Each number is 128 + 32 x the weight over the matrix's rms, rounded and kept within 0 to 255. Layers, rows and columns count from 0.

# layer 10 attention query, 128x128, rms 0.0737, rows 99-127, columns 64-127
[[126 187 123 168  96 131 128 131 170 146 123  99 179 119 174  96 124  93 105  83 119 114 132 118 152  86 180 151 150 110 155 103  96 123 108 126 120 179 151  70 118 152 108 126 150 128 135  97 169 126 114 112 102 105  82 130 136  99 111 139  61 137  80 116]
 [121 147 149 166 107 168 151 116 124 137  89 120 133 147 168 125 126 116 149 147  93  85 109 100 103 133 129  81  95 173  74 188 100 148 149 125 135 134  76 115 137 144 214 159 121 119 113 115 105 113 142 103  71  87 124 113 185 119 101 171  52 163 134 148]
 [149 188 124 143 128 127 116 177 145 141  95 125 195 134 140 112 143  98 138 117 135 101 136 128 110 115 123 114 150 124 113 129 155 108 114 112 106 131 119 146 104 157 125 114 155 139 153 139  81 183 130  94 105  99  80  74 124  84 153 171 135 184 158 140]
 [171 122  96 138  73 147 126 151 133 151 152 162 100 151  64 162  90 170 189 144 157 164  65 104  90 132 156 129 112  86 106  96 140  92 109 169 121 150 141 116 168 143 120 110  59 126 164 150 135 147  99 127 139  99  95 119 101 118 127 123 150 121 110 150]
 [ 74 163 120 173  89 170 161 104  93 119 179 130 142 134 132 159 188 155 142 100 150 170  87 124  60 101 151 110 137 124 128 144 110 102 105 143 140 141 161 150 124 148  93  81 154 142  91  95 136 136 149  59 116 128 117  85 158  79 123 131 172 153 158 148]
 [138 118  90 142 155 128 149 141  94 201 111 108 131 131 123 125 109 121 112  98 155 143 140 137 124 202 110 110 160  14 151 107  97 150 141 119  90 190  85 157  93 148 128 126 121 151 150 157 122 117 170  74 175 175 179 134 133 139  90 117 101  64 166 106]
 [141 137 136 124  83 134 129 121 113  94  94 142 172 123 110 137 124  97 101 185 115 100 161 143 145  97 108 110 137  85 129 133 118 165 123 136  62  85 114 109 102  70 132 153 119  63 157 135  63 134 190 103 132 109 140 190 136 110 164  63 106 125 135 111]
 [115 125 143 132  58  94 136 120  99 140 110 108 117 176  77 124  98 144  86 120 147  95 124 141 139 181 137 127 139 147 140 110 122 111 173 113 151 137 187 105 115 111 147 122 127 115  58 131 144 146  96 160 166 144 128 114 113 159 124 121 151 188 101 116]
 [145 119  99 102  94 102 147 175 108 141 177 145 126 132 127 111 159 140 157 108 125 114 189 146 142 118  78 149 163 150 140 159 122 107 101 127 122 114 142 177 108  87 144  90 102 146 103 122 162 133 106 156 156 163 140  84 194 108 133 156 220 140 119 145]
 [182  96  85 170 127 158 104 103 131 159 111 108  83 128 111 148 115 113 132 122 146 143 110  94 137 115  99 123  69 132 108 134 140  78 112 133 109 165 104 171 113 104 123 146  68  88 128 108 127  80 144 124 114 146 152 167 147 161 129 149 162 131 116 137]
 [144 142 107 192 120 141 113 154  83 138  97 116 160 149 135 161 145  97 136 128 107  78 111 133 120 134 146  89  99 114 108 153 114  94 130  91 136 105 109 109 136 130 132 151 107  71 127 108 128 118 154 126 105 117 131  73 182 190 103 129 161 171 104 115]
 [100 108 137  80 123 166 136  80 120  99 146 145  88 145 155 150 116 119 141 119 127 142 115  85 156 189 141 196 179 115 101 163  71 144 129 185  68 115 134 132 130 112 100 109  52 139 156 107 102 114 155  83 144  73 129 146 101 114 145 179 118 165 126 133]
 [135 163 131 171 202 132 146  70  88 129 144 130 107 134 138  88 127  98  70 144 125 118 133 111 110 124 108  98 177 141 106 160 135 154 113 160 120  80 137 133 138 143 114  92 152 120 149 109 106 120 119 141 121 133  80 157  96 134 134 164 125 110 237 109]
 [156  71 165 119 109 113 169 143 170 104 149 130 119 136 119 165 157  87  77 173 109  92 115 107  66 122  94 137 169 168  98 121 176 154 179 106 176 106  94  94 120 168 148 108 136 152 128  89 108  96 119 118 170 109 146 112 205 136 100 121  86 131  41 137]
 [143 122 133 128 113 107 126 148 147 176 108 117 144 120 150  53 117 120 106 147 135 105  93 155 139 202 136 124 114 162 165 103  94  93 134 124 140 171 143 154 121 100 112  93  82 124 141 127 117  68 128 132 136 122 108 140 103  86 160 145 173 137 108 146]
 [ 94  83 153 201 146 137 165 170 194  90 133 111 152 124 164 122  98 134 125 101 120 114 144 139 123  77 107 125  92 153 145 108 101 176  76 112 100 116  94 103 156 167 138 106 109 113 131 107 103 165  80 132 133 137 161 152 172  83 138 107 137 117 178 113]
 [103 142 136 152 101 104 134 155 115 118 160 142 140  76 101 185 129 129 138 174 171  66 126 142 123 115 162 137  97 109 133  93 179 127 131 128 128 131 146 144 101 119 133 161 152 138  78 134 123 185 126 143 219 101 178 118 146 140 149 111 114 167  72 104]
 [142 136 114 113  97 158  49 132  96  62 141  93 106 157  71 116 140 105  99 130  81 117 180  97 158 169 115 178 159 115 105 127 129 107 134 140 158 101 108 116 135 155 121 109 134 134 113 100 122 104 124 159 115 156 126  60 176 140 111 115 134 114 107 124]
 [139 123 101 101 176 109 104  98 131  96 156 114 171 113 133  60 108 122 187 102 121 169 147 122 144 134 116 192 162 181 169 125 173 119 139 127 120 135 167 136 132 117 135  95 114  84 129 129  72 109 138 134 138 123 109  50  90 104 137  69 173 154 125 138]
 [129 128  96 108 153 201 132 163 106 142 127 104 115 166 157 137 122 149 120 118 116  57 145 157 112 108 145 159  80 168 105 166 112 172 115 111  57  96  88 158 138 147 124 149 138  81 162 118 101 147 111 120 107 113 128 151 127 150 127  66 158 154 120 100]
 [124 117 179  94 153 122 173  83 138 149 116 118 116 169  69 162  82  98 102 106 120 161  88 119  80 146 130 106 118 105 110 144 188  92 116 150 105 135 143 113 106 109 141 136 135 115  94 113 113 139  90 107  89 114 122 148 119 182 127 138 126 140 107 117]
 [126  99  79  91 140 115 146 140 178 149 109 129  97 146 126  86 166  81 138 168 129 102 128  98 109 115 171  88 141 121 108  85  94 176 117 150 140 169 103 104 136 132 169 128 146 127 108  87 149 133 150 118 193 120 105 138  99  96 161  81 148 174 134 147]
 [101 139 138 125  96 181 126 153 188 147 135 142 119 147 141  65 184 107 117 160 159 124 152 144 116 102 155 153 102 139 124 104 153 145 122 166 100 150 100 107 100 173 147 167 137  88 167 136 100 101 135 165  83 133 117  79 136 101 119  83 138 113 113 136]
 [144 185 159 142 132 130 125 138  97 130  95 120 120 133  97 169  76  80  66  64 124  51 131 166 121 163 105  79 107  90  97 166 116 124 133 138 102 160 143 148  77 101  97  82 156 110 125 127 140 129 111 156 123 147 133 125 133 146 103 162 109 100 132 110]
 [171  83 142 147 167  98 124 126  95 107  70 152 121  85 134 104 162 114  94  57 138 113 100 134 117 138 165 141 140 145 131  74 179 101 189 102 135  70  85 102 117 159 112 142 193 136 118  76 160  54 110 137 152 121 108 163 151 168 148  90 120 108 104 119]
 [126 139 172 102 103 134 179 124 138 130 115 102 118 143 103 113 100 129 125 115 165 141 127 141 156 190 118 153 107 139 134 173 173 101 129 114  60 128 117 144  92 128 124  80 144 129 122 140 107  78 126 168  81 122 129 169 116 132 102 163 128 116 198  49]
 [125 147 153 129 108 120 145 146  97  87 112 103 151  59 135 115 102 116 170 145 124 140  62 166 113 133 127  98 160 132 154 154 171 157 169 126 115 140 134 164 113 108 128 109 108 109  87 127 195 126 134 176 144 147 186 127 120 144  99 154 123 136 118 133]
 [119 115 162  96  68 109  97 130 133 156 205 183  52 117 140 120 114 103 128 134 141 141 162  97 104 105 135 183 141 185 192 151 141 180  94 129 156 112 150 126 118  92 148  71 133 146 138 125 108 180  96 140 155 129  95 113 117  98 100 149 141 150 153 192]
 [144  93  79 151 124  90 107 126 132 144 116 170 140 185 113 117 159 158 153 140 124  94 133 126 129 125 121 121 106 113 161 161 133  57 169 115  92 115 205 166 141 115 112 119 107 137 100  99 101 144  96  81 143 135 127 105 152 158 160 155  89 106 133  88]]
# layer 10 attention key, 128x128, rms 0.0751, rows 99-127, columns 64-127
[[133 155 139  91 139  84 129 127 130 101 165 171 124 101 118 124 168 131 121 144 106 140 173 149 122 111 157 111 137 109 106 138 120  89 158 114 171 140 159 145  78 149  67 123 141 176 136 156 139  88 130  91 111  99 199 131 105 102 114 127 136 175 133 109]
 [186 191  90 122 116 114 106 121 129 126 188 137  99 113 122 107  96 132 147  93 142 136  95  92 139  77  99 163 106 108 184  72 152  99 123 115 113 132 109 130  86 136 114 143 171 105 179 130 140 154 122 160 160 143 125 111 134 141 112 173 140 122 179 143]
 [150  99 134 138 111 113 108  84 105 160 147 130 133 145 145 168 121 117  97  97 145 126  95 183 186 150  75 197 120 153 143 161 102  92 173 137 117 144 111 183 197 109  91 137 145 126  87  91  89  59 100 166 209 134 170 112 114 115  99 107 112 128 152 155]
 [111  98 150 138 125 200 121 204 151 128 132 137  89 185 169  95 115 149 102 126  94 155 145  81 117 184 112 107 162 164 159 148 115 135 106 126 156 169 155 104 100 119  96 158 115  89  91 135 101 184 175  82 106 162 123 124 135 126  99 125 125 183 137 123]
 [112 109 148  90  89 160  94 160  85 132 106 130  94 135  99 177 121 122 138 110 150 147 175 136 170  81 117 142 127 104 178 159 131  74 129 131 237 102 131 110 108 138 145 143 130 105 146 134 148 171 108  97 131 153  74  65  88 136 197 122 108 107  96 128]
 [110  63 150 123 113 130 109 101 139 102 125 115 137 161 105 128 154 122 168 140 104 152 146 109 192 129 124 170  97 141  92 122 106 173 125 150 136  92 180 139 119  91 121  93  95 190 144 122 153 125 139 112 106 132 128 108 136 107 138 113 139 162  93 166]
 [114 140 122  85 111 156 103  96 168 144  75 123 127  93 162  97 102 118 146 149 133 130 140 124 152 169 108 120  97 142 125 121 151 164 140 151 125 150 154 125 179 143 188 129 141 186  87  97 152 129  95 126 130 115 108  42  80 113 113 178 169 125 114 126]
 [128 106 132 148 143  91 154 118 140 145 143 131 112 151 159 138 124 145 103 145 125 131 131 166  94 143 131 119 163 147 114 153 149 114 119  93 156 118 107 103 134 151 133 129 108 118 196 131 139  74 117 175 128  92 155 153 147  91 130 141 119 156 105 153]
 [124 103 140 173 111 145 172 167  85 139 120 125 193  88 139 125 127 120 109 152 137 178 135 165 140 126 113 144 140 142 173 160 107 144 118 102  96 138  89 107 153 173 148 123 133 105  97  91  98 132 128 176  80 124 130  92 110 174 129  96  77 132 121 108]
 [201 131 157 114 115 121  50 140 118  57 136 138 152  72 144 131 104  87 107  85 169  75  99 133 106 122 124 145 120 143 109 137 126 140 113  89  93 129 177 126  91 124 154 151 141 179 135 124 119 175 144 158 146 102 115 107  84 107 151 106 126 105 124 124]
 [168 148 157 117 102  92 118 142  98 162 145 117 174 127 158 128 128 145 145 117 130  97 135 104 113 113 100 162 122 143 160 150 114 151  92  81 134 116 134 103 161 138 182 126 132 139 173 154 145 128 203 141 150 109 116 113  83  99 116 110 109 124 109 157]
 [126 115 134  87 125 131 129 186 139  67  63 156 150 110 127 169  89 105 175 150 123 118  75 138  91 134 102 144  90 146 155 114 115  96 128 112 177 108 154  42 111 189 154 153 124 147 108 125 141 160 106 125 164 142  88 193 125 165 176 144 109 182 133 126]
 [177 177 130  89 168 107 149 108 120 110 155 117 121 153  98 141 100 126 140  99 151 123 101 136  74 143 142 113 113  94 150 150 121 120 106 142 149 103 108  86  98  70 147 159  86 163 165 109  90 158 118 153 160 133 165 107 114  98 165 122  74 130 140 133]
 [142 112 107  99 118 112 143  98 120 113 147 121 143 113 180  70 116 137  92 148 150 129  77 100 126 103 176 138 107 120 101 125 202 111 127 135 158 109  54 132 137 156  81  95 108  99 170 140  96 152 157 138 116 158  65 106  91 108 144  98 133 129 124 103]
 [111 110 126 139 152  83 129 116 124  69 153  81 169  90 172 167 141  96  98 202 129 106 166 143 144 164  75 136 141 164 114 143 136 121 128 121 102 126 182 104 113 141 128 147 146 129 163 160 131 117  87 138 130 141 124 121  99 151 102 105 109 172 129 114]
 [116 160  95 100 135 147 101 115  78 106 148 121  97 149 132  77 168  96 146 113 158 159 112 109 129 110 118 188 158 134 113  95 127 172 123 115 118 117 144 196 134 138 125 115 203 100  72  66  99 125 107 125 105 154 158 125 175 160 126 124 131 119  96  97]
 [134 108 114 128 116 125 152  92 131 153 111 135 113 114 174 108 136 116  71 147 136 132 112 157 123 140 183 142 128 151 127 126 164 114 163 148 173 144 127 116 153 186 143  98 127 148  96 137 156 102 188 116 120 143 136 159 123 104 111 103 130 167  92 120]
 [160 133 143 113 148 109 178 143 163 141 147 118  85 145 131  65  98 147 125 126  78 183 106 132 109 129 101  87 113 145  75 117 140  85  95 103 105 211 124 122 125 149 127 139  81 105 143 114 120 106 156 143  80  98 136 140  84 109 136 176  64 143 138 119]
 [168 161 121 141 199  82 143 141  80 199 103 115 156 120 120 113 158  91 107 144  97  95 187 129  88 132  81 132  82 134 143 157  88  48 154 181 130 111 120 108 139 197 107  83 169 108 108 106  77 162 100 161 138 110 117 180 175 167 120  90 118 140 154  89]
 [162 132 168 135 114 122  70 140 134 137  83 116 166 187 140 148 104 150 139 159 145 154  81  89 148 125 118 128 129 129 135  89 120 101 126 127 128 111 183 119 119 121 140 124 163 128 128 117 167 115 125 107 164 102 141  90 176  85 120 132 131 101 119 146]
 [142 142 110 116 113  94 103 204 114 143  86 102 105 105 150 154 118 129 161 121 129  52 134 136 159 154 150 112 144 115 119 121 121 161  95  48 170  94 116  77 128 118  78 138  30 146 128 103 122 161 119  78 144 144 108 134  97 148 110 124 157 143 132 161]
 [178 152 108 144 164 142 105 101 125 133 153 111 113 115  79 144 126 139  90 137 154 106 128 145 124  94 123 152 108 153 150 154 127  88 193 126 122 135 118 142 117 106  89 134 143 136 161 167  99 143 124  87 109 106  81 162 152 126 111 117 134 122 133 108]
 [140 140 112 120 117 111 138 104 155 111 133 151 107  80 123 120 121 159 129  77 149 139 137  95 151  77 162 157 139 166 152 150 146 110 125  91 117 135 126 145 128 169 107  78  92 168  87 139 165 164 176 153 144 153 160 110 130 167 122 135 127 146 150 122]
 [192 105 104 113 130 101 178 119 150 120 134 152 163 114 202 154 188 148 132 100 105 175 131 134  68 142 133 144 158 100 101 111 112 176 111 133 138  87 187 150  84 137 164 156 148 155 141 143  92 138  92 136 135 111 158 107  93 115 130 148 177 189  88  70]
 [ 91 133  85 117 140 129 160  98 176  92 128  96 104 140  92 140 176 154 145 177 153  43 111 102 104 152 134 131 132 122  74 171 154 102 157 123  93 121 100 118 100 114 102 131 136  91 121 116  77 109 127 139  82 157 123 110 124 106 152 100  83 129 155  96]
 [121  93  66 157 165 100  95 108 120  79 100 124 183 125 173 158 143  58 124 150 127 118 138 114 111 129 127 110 131 178 133  91 122  95 135 157  96 138 145 105 114 112 153 133 107  99 175 116 150  96 117 119 127  95 142 128 106 185 168 149 119 179 151 154]
 [134 111 117 107 138 106 170  50  95 191 145 165 160 158 147 169 159 132 129 160  70  91 113 112  87 137  97 103  58 136 137 129 126 200 149 107  89  80 106 119 117 101 179 102 141 111 126 126  90 105 110 160 133 128 131 121  86 122 134 117 105 120 152 157]
 [ 91 112 122  88 175 169 136 170 126 194 109 101 107 114 137  95 105 178  53 143  93 116 117 151 172 129  79 104 175 122 101 114 134 127 101  66 145 165  94 124 181 134 112 140 147 163 113  94  96 138 125 142 126 124 130 113 139 140 144 129 122 108 160 118]
 [130  98 146 123  71 179 125 144  98 118  95 124 139 138 168 145  89 109 159 129 183 165 118 163 144 142 122 141 114 121 145 128 151 141 128 109 150  96 127 158  94 126 114 186 138  86 125 114 133 123 134 168 112 118 112 118 110 101 161  89 160 110 203 117]]
# layer 10 attention value, 128x128, rms 0.0971, rows 64-87, columns 64-127
[[154 110  64  75 137 144  80 233  63 196 125 131  87 165 134 218 107 124  84 133 170 102  90  76 126 197 152 124  99 145 105 167 142  82 109 124 150 110 137 156 190 149 147 183 132 149 132  66  39  66 149 144 160 179 186  88 147 173 140 137  96  86  94 169]
 [119  68 120 167 150 111 103 128 135 127 131  86 187 107 138  96 124 115 143 156 118 155 165 170 128  96  86 121 136  77 149 174  77 128 151 116 118  87 115 124 138 148 196  74 164 139 120 117 160 160 120 121 118 175 120 108 197 141 107 203 112 137 150  95]
 [123  72 160 180 101 193 128  84 154 170 121 178 129 171 148  70 125 152 116  92  61 141  90 112 105  79  77 119 127 119 160 158 105 148 137 141 108  89 188 116 118 120  85 100 109 157  97  56  81 156 165  91 184 179 204 142  36  84  63  85 215 139  91 183]
 [136  84  80 161 131 120 167 139 146 123 142 179 140 164 140 172 129 102 176 133 132  63  94 167 106  87 110  92 206  84 180 175 180 116 111 137 112 137 137  65  71 193 113  89  97  76 142 161 144  92 124 148 155  95  66 188 105 174 120  82 145 117 184 127]
 [136 139 130 163  93 114 125 157 100 120 175  88 127 111 154 109 121 178 117 149 133 107  56 116 156 134  24  87  94 197 168 101 141 137  86 196 107 129 176 128 149 192 105 139 151 118 102 124 183 111 152 125  95 146 178  41 166 160 159  78  76  60 104 147]
 [ 88 106 164 114 188 103 102  61 149 120 151 132 197 111  66 186  70  45 170 132 179 170 124 105 138  65 126 206 179 104 123 129 131 139 168  70 147 187  79 123 141 135 157  92  95  93 102 199 130 102 124 137 126 181  71 140 136  96 113 122 147 127 150 118]
 [168 181 180 101 127 141 115  89 110 124  85  91 168  98  96  94 197 114 146 168 176 138 161  96  63  97 121 143 169 142 132 119 155 103  37 122  76 133 125 107 103 152  75 110 109 182 152  91 115 152 102 149 102 108 118 126 114 138 110  90  79  88 116  83]
 [109 164  78 106 161 106 130  74 118 152 225  93 107 152  75  64 174 151  87 160  94 136 102 113 151 119 120 157 206 130  94 153 117 116 226  87 112 160 179 106 157 104 141 230 177  97 110 135  64 142  90 136 110 157 113 130 147 196 178  93 165  90 114 125]
 [143  90 141 128 109 163 111 140 136 141 146 161 142 136 155  21 117 119 188 202 125 107 176 114  89  29  78 156 104 176 177  93  99 128 174  45 114 101 109 161 118 115 143 178 152 121 114 130 135 116 108 174 152  99 138 183  61 175  82 100  94 154  48 204]
 [173 111 169  77 162 117 137 112 127 138  86 123 141 123 101  72 153 141 155 135 161 138 194  85 104 174 148 120 132 124  73  69 138  83 124  84 151 152  82 113 170 119 119 136 110 118 126 114 117  94  74 179  99 110 100  74 133 167 108  93 118 121 137  88]
 [149 134 118 219 206  90  47 116 142  87  97 141 149 116 113 120  91  81 148 106 133 123 195 153 122 156 102  99 132  99 127 157 177 146  94 174 137 151  83 107 116 124 152 181 123 160 132 121 132 168  64 121  86 170  96  90 126 157 154 111 112 138 100 122]
 [ 82 145 151 109  92 115 113 124 104 104  97 140  87  56 101 105  73 104  20  81 138 226  94 122 135  83  89 122 135 146 171 105 122 157  51 178 105  85 118 139 110 145 128 145 117  73  85 162 160 120 127 145 145 173 137  98 161  53 130 109 164  84 167 116]
 [129 110  64 125 175  54 129  96 152  86 153 172 108 114  77 150  74 138 180 152 129 196  59 125 116  24 103 183 148 167  82 142 128 113 236  91 131 180  54 143 197  74 189 158 161 109  87  96 158 131  71 103 159 165 111 124 116 170  86 119 121 157 106  77]
 [115  31  64 171 156 128 126 138 118  90  88 154 137 115 100 123  76 111 142 147  72 130 130 182 132  57  67 100 115  96 151 128 116 105 190  94 183 117 236 165 121 127 130  87 105 130 105 110 167  78 202 146 144 163 127 174 148 122 162 163 113 146 111 137]
 [116 159  89 101 125 147 130 190  89 132 126 158 128 107 113 222 128 133 129 124 105 147  75 122 161 139 199 144  86 140 113  89 137  78 122 101 119 147 142  30 133 101 129 154 132 108 127 117 184  70 120 158 107  74 119 140 183 135  59 166 149 146 169 241]
 [140 181 116  94 108 141 154 130 107 114 122 150  53 144 153  91 203 196  91 172 187  87 115 123 147 134 110 120 159 150 137  63 127 120 139 127  80 143 121  90 166  37 119 190 147 173 119 119 118 116  84 176  80  96 107 113 109 197 169  81  91 123 136 141]
 [194 128 164 137 205 116 132  84 173  53 118 137 165 162 140  62 135 149 119 120 138 131 167 188 145  98 135 113 141 191 149  87 115 179 142 132 113 155 126 125  78 159  75 177 133 118 105 121 179 149 103 139 127 109 118  65 163 165 122 122 146 115 142 102]
 [107 173 194  73 134 185 143 116  92 150 172 143 131  77 142  85  64 112  70  95 162 240 134 136 141 187 255 141 181 111 127  40 129  85 120 118  79 161  49 117 135 211 163 112 103  82 154 197 202 175  34 142 125 111 106  73 143 115  95 109 253  63 202 109]
 [107  89 111 157 112  96 102 123 185 114 107 122 105  59 114 123 119 131 193 101 121 179 184 134  95 156 143 136  83 148 125 177 154 130 184 131 193  90  74 159 162  60 122 102  56 117 148 126 178 161  99 120  67 173  87 170 143  86 154 118 115 127  74  69]
 [112 146 142 152 164 180 111 105 149  75 150 123 150 151 146 170 133  91 203 197 173 142 124 136 153 177 144 113 185 132 113 105 127 149 115 136  99 203  54  91 137 131 109 153  89 157 174  75 171 141 141 119 141 156  32 220 172 128  88 154 153 195 105 167]
 [126 104 133 132  96  49 159  92  90  96 126 155 211  57 134 134 169  25 169 149 106 164 115 155 137 129 136 160 107 175 147 137 181 134 104 162 139 118 131  89  92 181 167  59 133 106 120 122 130 109 105 121  86  94  78 117 104 171 136 165 125  59 147  73]
 [ 84 128 165 103 102 152  79 122 131 180 155  88   0 161 140  98 163  86 158 123 109  84 196 172 132 179 180 101 153 255 131 151 139 130 105 136  85 140 174 136 125 174 180 186 114 102 162  44  92 100  68 123 111 104 144 143 154 237 118 115 153  74 114 144]
 [102  81 212  75  57 144 152 142 175 177 175 135 140  92 172  68 129  76 215 107  83 104  91 100 122 168 162 157 102 196 166 154 130 105 191  91  96 161  80 111 113 141 179 177 173 107 141 124 136  97 135 109 164  81 108 134 114 206  62  61 130 110  91 159]
 [143 168 135 153 154 130 109 101 135 142  35 117 174 132  89  90 210 166  99  96 156  78 151 132  88  80 114  99 156  85 137  83 163 143  45 177 148 101 177 158  50 194 113 125  64 110 164 136 156 167 122 157 116  65 131 114 158  94 122 126  94  74 151 150]]
# layer 10 attention output (transposed), 128x128, rms 0.0954, rows 64-86, columns 64-127
[[110 104 176 101 184 104 114 124 137  87 118  96 117 131 205 185  85 135  92 132 153 161 120 113 154 155  83 113 126 146 152 150 144  72 164 113 152 154 159 134 165 122 108 155 168 153 142  94 180 105 155 153 160 153 110 127 130 129 128 123  64 140 119 107]
 [ 79 160 108 100  70 153 154  85 177 127 147 171  99  83 126 165  49 149 115 161 146 157 155  93 140  95 116 131  93 138  94 102  84 121 108 102 123 171 111 132  98 105  90 113  79 138 134 123  89 172 103 120 139  91 144 162 110 102  75 197 156 176 134 151]
 [ 86 164 186  41 165 128 142  56 125 181 202 117 113 180 123 126 141  97 135 115 101 149 158  67 143 104 118 130  67 130  91 139 172 137  75 170  68  99 134 138  94  97 187 146 127 137  92  70 139  55 140 210 155 131  96 120  80 104 132 187  82 151 106 121]
 [151  25  78 122 170 166 158 116 145 144 101 161 118 119 145 116 184 149 103  73 115 110  78  62  69  93 175 126 199  66 148 144 156  98 105 124 120 133 104 128 174 148 143 155 164 140 194 125 108 118 177 194 118 116  93  99  95 155 173  34 137 131 169 155]
 [ 91 153 174 207  57 152 172 116  74  98  52  95 116 103  96 174  84 124  96  78 193 166 137 152 168 145  81 129 124 167 123 103 181 125 175 105 143 122 122 160  71 147 151 119 247 115  94 127 109  76  82 140 149 249  93 158  80 140 237 110  93  70 167 131]
 [143 122 148 138 124  73 140 127  93  74 162 108 148  60 133 157 103 173 132 143  99 158 146 143  78  93 134 110 180  61 138  80 173 118 173 127 139 142 177 155 129  59 144  82  76  63 104 180 145 132  86 177 125 148 171 126 125 136 118 102 157 142  84 190]
 [ 81 155  94 144 150  79 214 136  93 126  54 144 145 169 142 207 136  81 105 155 131 119 192  85 107 171 167 128 146 161 109 124 122 146 142 157 132 153 161 102 136 203 109  83  98 120 105 161  96 115 113 151  76 154 158 134 153 116 150 157 103  95  98  70]
 [188 143  95  62 155 147 127 173 148  75 166  88 117  91  91 102 158  72 122 143 120 128 192 192 105 162  75  77 144 108 131 120 116 203 164  76 180 132 148 170 110  69 104 141 151 145 167  94  95 100  91 142  64 175 165  87 100 151 164 112 120 151 197 167]
 [112 118 131  88 103 140 110 153 124 158 136 140 125 113 134  97 152 116 152  82  98  60 178  98 104 158 109 192 166 184 128  81 177  68 153  76 149 226 159 134 126 164  95 107 155  88 117 157 135  41 144 164  57  63 140 104 121  67 179 108 124 118 173 205]
 [130 111 108 129 145  78 120 178 131  89  65 127 177 125 149 173 102 144 159 187 135  44 176  98 112 173 147  93 119 126 127 114 141 111 110 182  99 176 143 156 140 117 103  90  98 112 138  99 139 131 140 139  50 176 138 153 173 151 108 175 144  79 134 110]
 [145 129 119 122 131 172 103 105 127  96 140 173 142 138 149 156 157 150 142 169 183 160 142 150 122 100 164 160  99 172 123 126  53 141  69  83 158 149  60  92 126 182 152  90  77 162  92 152  92 139 113  70 104  85 117 127 155 131  87 161 176 186  63 103]
 [114 191 137 174 124 125 177  62 105 102 106 114 135  79 149 149 170 127 159 147 114 220 128 170 129 107 119 157  75 174 131 148 117 146  96 117 150  45 178  99 141 128 157  55 144 116  73 111 148 135  82 105  95  79 120 203 112 110 119 105 239 137 109 111]
 [169 113 125 142 163  94  93 148 151 101 239 165 121 124 141 111 136 140 113 174  87 163  89 136 157  82 128 106 158 158 160  39 129 170 124  66  86 146 137 147  92  84  76 144 110 133  84 139 107  85 128 105 104 121 138 114  71  74 108 106 155 134  96 174]
 [113  92 135  90 110 115  88  81 126 145 143 111 145 120 145 135  46 181 125  95 148 149 108 118  72 139  65 117 109  92  99 134 202 149 155 109 166 163 151 187 107 105  49 115 119  92 152  98 154  60  95 211 141 164 136 190  90  85 147 168 128 123 145 172]
 [138 143  32 136  96 126 147 102 171  28 155  73 129  78 114  64 159 152 116 128 135 100  93 128 130  97 105  88 151 112  97  82 145 150 134  44 123 134 131  57 167 110 122  87  94 155 132 105 165 118 118 140  84 169 153 127 118 148 124 133 150 177  95  98]
 [100 170 117 138 154 147 129 187 151 105  68 115 147 148 105 127 161  96 107 132 143 115 180 185  96 188 147 142 139 138 125 103 116 134 149 114 146 141 138 121 118 148  45 143 194 167 123 165 106 132 128 149  71 156 185  70 148 184 150  73  76  96 190  66]
 [112 136  55 120  85 138  68 118  80  73 117 153 142 111 115 146 167 116 147 100 125 127 147 157 167 127 156 197 111 141 107 116  87 176 191 182 118  93  53 156 101 105 125 140 115 123 138 116 117 112 148 140 194 133  90 168 127 155 202 146 197  66 122  86]
 [ 96 138 112 117 134  89 189 143 111 120  94  88 142  65 116 142 203  68 144 212  57 106 178 160 162  92 185 125  99 102 112 143  36 117 122 140  89 116 102 103 118  78 169 100 103 123 145 143 120 255  67  16  82 168 188 168 151 162  98 132 242  51 106  72]
 [134 112 167 152 138  93 126 182 140 191 148 185 160 133 147 129  84 161 127 137 122 157 133 141 129 117 208 101 109 136 141 127 136 140  73 146 127 150 104 160 125 128 146 166 104  95 114 147 129 121  98 119  54 106 190 180 113 108  78 150 199 161 103 119]
 [ 76  79 121 143 105 146  88 130 134  51 160 175 135 169 144 143 152  80 126 123 179 165  92 126 130 165 138 144 180 132 143 105  85 176 114 101 133 104 108 101  66  90 134 112 120 187  98 143 154 126  99  99 102 150 160  82 155 101 157 123 107 149 126 176]
 [121 133 139 142 123  99 198 115  36 111  90 122 135 146  97 171 125  64  52 145 135 142  96 111  42 131 233  80 121 114 105 142 168 110  59 137  77 140 122 141 137 190  88 144 107  38 141 114  46 183 123 127 105 170 190 116  92 183 123 111 113 147  58 113]
 [105 113  89  72 163 129  87 162  83 162 114 138 124 150 131 157 161  18 155 107 133 134 155 102 205 149 139 173 137 194 144 187 112 150 134 155 114 181  79 105  99 116 132  94 184 117 156  83 103  91 155 109  69 203 124 131 115 178 139 155 144 119 159  93]
 [ 80 116  99 115 132  84 171 141 142 164 167 113  96  89  86 128 130  23 119 159  41  72 151  71 179 108 174 112 190 147 173 118 110 136  48 148  47 148  88 130 128  90 160 165 157  85 173 141  84 132 242  98  98 133 118 156 130 162 141 138 144 102 119 147]]